Part of a small language model's weights.
Size: width 256, 4 heads of 64, vocabulary 8192, 12.7M parameters.
Each number is 500 + 50 x the weight over its row's rms, rounded and kept within 0 to 999. Layers, rows and columns count from 0. Numbers have three digits each. The size before them is the row's rms in percent of the matrix's.

# layer 5 MLP down (transposed), 1024x256, rms 0.0938, rows 139-144, columns 0-255
099:496451499572517450457492554448511431538511511472461511452451464510413456446571470464476461476478445476516505507512500537588499478538555491544406409636458585505576519477494445498506481552436505512471470424501630468504512534477486448473404565528566560534417538434543448490431622430496535460464350457576561505514454480340447509523492340481376498540521514459531482476447419450497463565421447516454514523480515530519514470497474513587517484473448488549416418576479424538471567545424501565476456562481522571502426475522565582597532382429454453521496467551432476514434499438497547517604487538513471453486412613571453546464520449493506445525504478496465532447494467451518526454476502475477549425513570497496511487492487555576482457490469529543469529523555532523459450468547444
102:577499423507543505514424497474548561537478515554460595549532432593497456420540491465566494524531400492548545476541467457464595368382553499427626478489559545505443480567464500541497524532444613427519554399462572500402530529409571498540516540416462493456585469523498487519398496490444491503456582510478502597560475485505425433453471499428494528589543540549503499586471472533571501517585566546454430535504473498524495495504396435590549450409546549624486482584531459561583533478551477486438571543507444484454433556507540536560400491510491525550497466480495466526596463557455526513499412539516481530506586540509397499549510517493507449503551456450481540466501520589525466492516514551450434492485551503539522478475531508570462597570480478457444457561506503513553491460559545
096:485428592540540409517501575498415533545507486536448472480428499385468448531480381574409511529464530466515538478466507519553497592423460520618543479510580478451590445536474508399528572557468566420531484607418564526519442453528550487564491418458486427482464428526406537502490533434478412487488482464526587554464538525460507531576415436577565474490502458513505490487529449428457412541485475513514528492450527450493492542400514484560487461514456490534465473583548549466580563407610477470452415573484533538451539417475487522506492559476482523473480462471467422494564444528579527412447404524535429526394487520566577567465530550557589512500525473522470492517525525448494537533498461564488529520486451453427464578483475493531467580468464422562578451567509502534477534476487616
088:555462486469488488511532471515571495502422473573441426541552451507438545519575537484591443557407501545499608404526458408479504523367534587370527608457420530504593452518585566489505482418519557505453551473529427567494486505462513428454514520488512545452488488531480500513542581608566513467537524537570447500496552533446490480475460538447465521470557436543473597486499466527444548496488539447590508399514478539429509516557508567557507509475480545511468590481548438483473489488479529481573517488608563528559430493513529425436458449460465412427502544523445482550540508438485456552514547521551482553440563561521462502488479441512453541459505514418488557537609470546414444510468591453416519530629598506540501529486462423562580443546452467538569528495569449498544474426576475
103:587516517454492572461551464486511372439506470522560580460563502561448540534481459426399485468470497366502432480552529598528417487402579486415459585474379511526494502429533504545509504479436509503451476532596502496459499430543421579508474435568472520502535482547411547558485549536439530442455531487480507424489544475514537585463523527477509437563459483426459557522411546455437531466409578591512493503466484497489522489426495514559424557522516455539463449455524492562459530579437581446524464516454430488499539459495465475426423553498520467454591478520589515443554380427473539450554458405496493526606381590491494529414557422495517572551555501472488464476472490508499496481496519536422547460525622504542487546511413552452555532524578478517498547496509535537551528484507573
095:412492544580493429536513528502478583461448604528463549515451467580477522476504462514617483548514446445491477372446586481504435373427533620505486564475569482486484557434587565573508452385434506385515484482510423501523556568545437493515516522449589478442594518472425513465516489469544506453522501543545457483535423458486524532483475527462516518556517521475509511576512538436491469485498439413497486495519522491481526605500521495496462525432572515512578515485515540496549542407564519514455414581565465500543464466538473510382490463505515501453513504424528473513536502508518500507460454465654508521477523563457509462415464471438466532604478521483439580425458524616542455448600440391420450532513455525509462529550494539575565553487504498466474568562532410434535450567591489
# layer 5 MLP up, 1024x256, rms 0.105, rows 140-144, columns 0-255
107:470508467457419420534549425549535514521474539516510448486559551411382524554455420409500487511507669493489462482495513517547459396508470536628497540509502466466451394547490504472395521482516495517432480519508497617510531463471519555505501531471449570535510461512512489525494434535507598559518471584472547523635486503440501504533540457449541596523454587451573646561511509564539512491409539503571436499452492483408522464496452429471560536504409496473522565552483506494573533532394485473511528552540589392511481451512532516550464546412443526602416426555469598429493581472515470512597506541511499430453502469516450392494448539545498584489485430481533590465543502449476557531511481474502527491504486535562482465506498461423484500576567560517419489549517524524474511538516429
094:537539537501497489582424477457528547529534540539568510564439540408479550419502512495532483556553516494425396494489515489510510425599502629657403518470496424525483459516502524436528501498479537555489479555506471435565436525525525464506524507473523503560439498491485554548587502491513606520449532522491581497538533464485481469506467417536593486511531504573633536507540511561460505535521546484590454529445497570460529521431472483436437464454407447496500591405481623487469551397351412517521575476499514454539509442500509527474514486519475530475594426545482470463481474509559591491523529498488501537469494590465612512453495531600591524493454491397450529520576359497568456468497506491518539420547491563475425417504547490468520465541600458549529471514489488524500525590433437
089:472515499473539560519406487444416535552533548437552515481460542468533550441505448410439439456455621661523415567538514442443512442518537481539562568425558497515407647508491515506396560512509514399552530538443475444480463485582487600472511468517511539468461504469534377469511457444488585527602487444505531471542473413529487512446531530527484573569528516491501458533547476533467434585502472494571590568494446424443524532475419544488513444446494650478505553428524532534504478475423463472541496543472523567512561486453351425516511494533461454554478485500549497515480561554513513486528478409510526525558451551499482485598472490512539445518543505471542466551435510514505442550475546469558490456385491473546405462551452531464512539487523493452618434605503536529531519474479556
105:506513521538499526508440500436580412680590577490433394493461561468393419454453472576565469613514490536570520513440582449515512464549479528563579502489536450523505544478455464432514501531491528472502445532552542442489515535392430466441510491504532527423536530504508511451467494523546473593498479600410498453530451534512498477477565503495593537566450474536501472548481498604462416529519439483494574619487432537460501515576438545462472543473513492536517517453509516533455455455460507445451394444479522487510561451476483428478574553592407474549451418433575590467500499498472478470490492526505474549437571612423536442420611461523472475446441559547538444501504557468493513524558502454578503520510592561598544484522449539426562438499531435516565460507482441541554519439474519
097:454478551516471612482591540457401543519562549449518557493547458498504579415510503510429450568534521520492569526490460446498516511503504533580453483528550452556477521546594509392458442511502465524553448533515473453535516503489477472526568485663491565463498544516505532473497480461570495459548571446499482488481484516490519497504605492463452451438496529524443470616582536452493509463462523476511575505467528523383496513484633558501476485503553559540539482495470509504457492525525546508496477567476542474539534473507501501488484446514403490481454531524535545502427596419514461454544469564512530471520427477406473411549523539516625491421520420507477409439577390440578345549564538473477432472415537489546406459440377474413578516532503456560560485553518581592587475536410534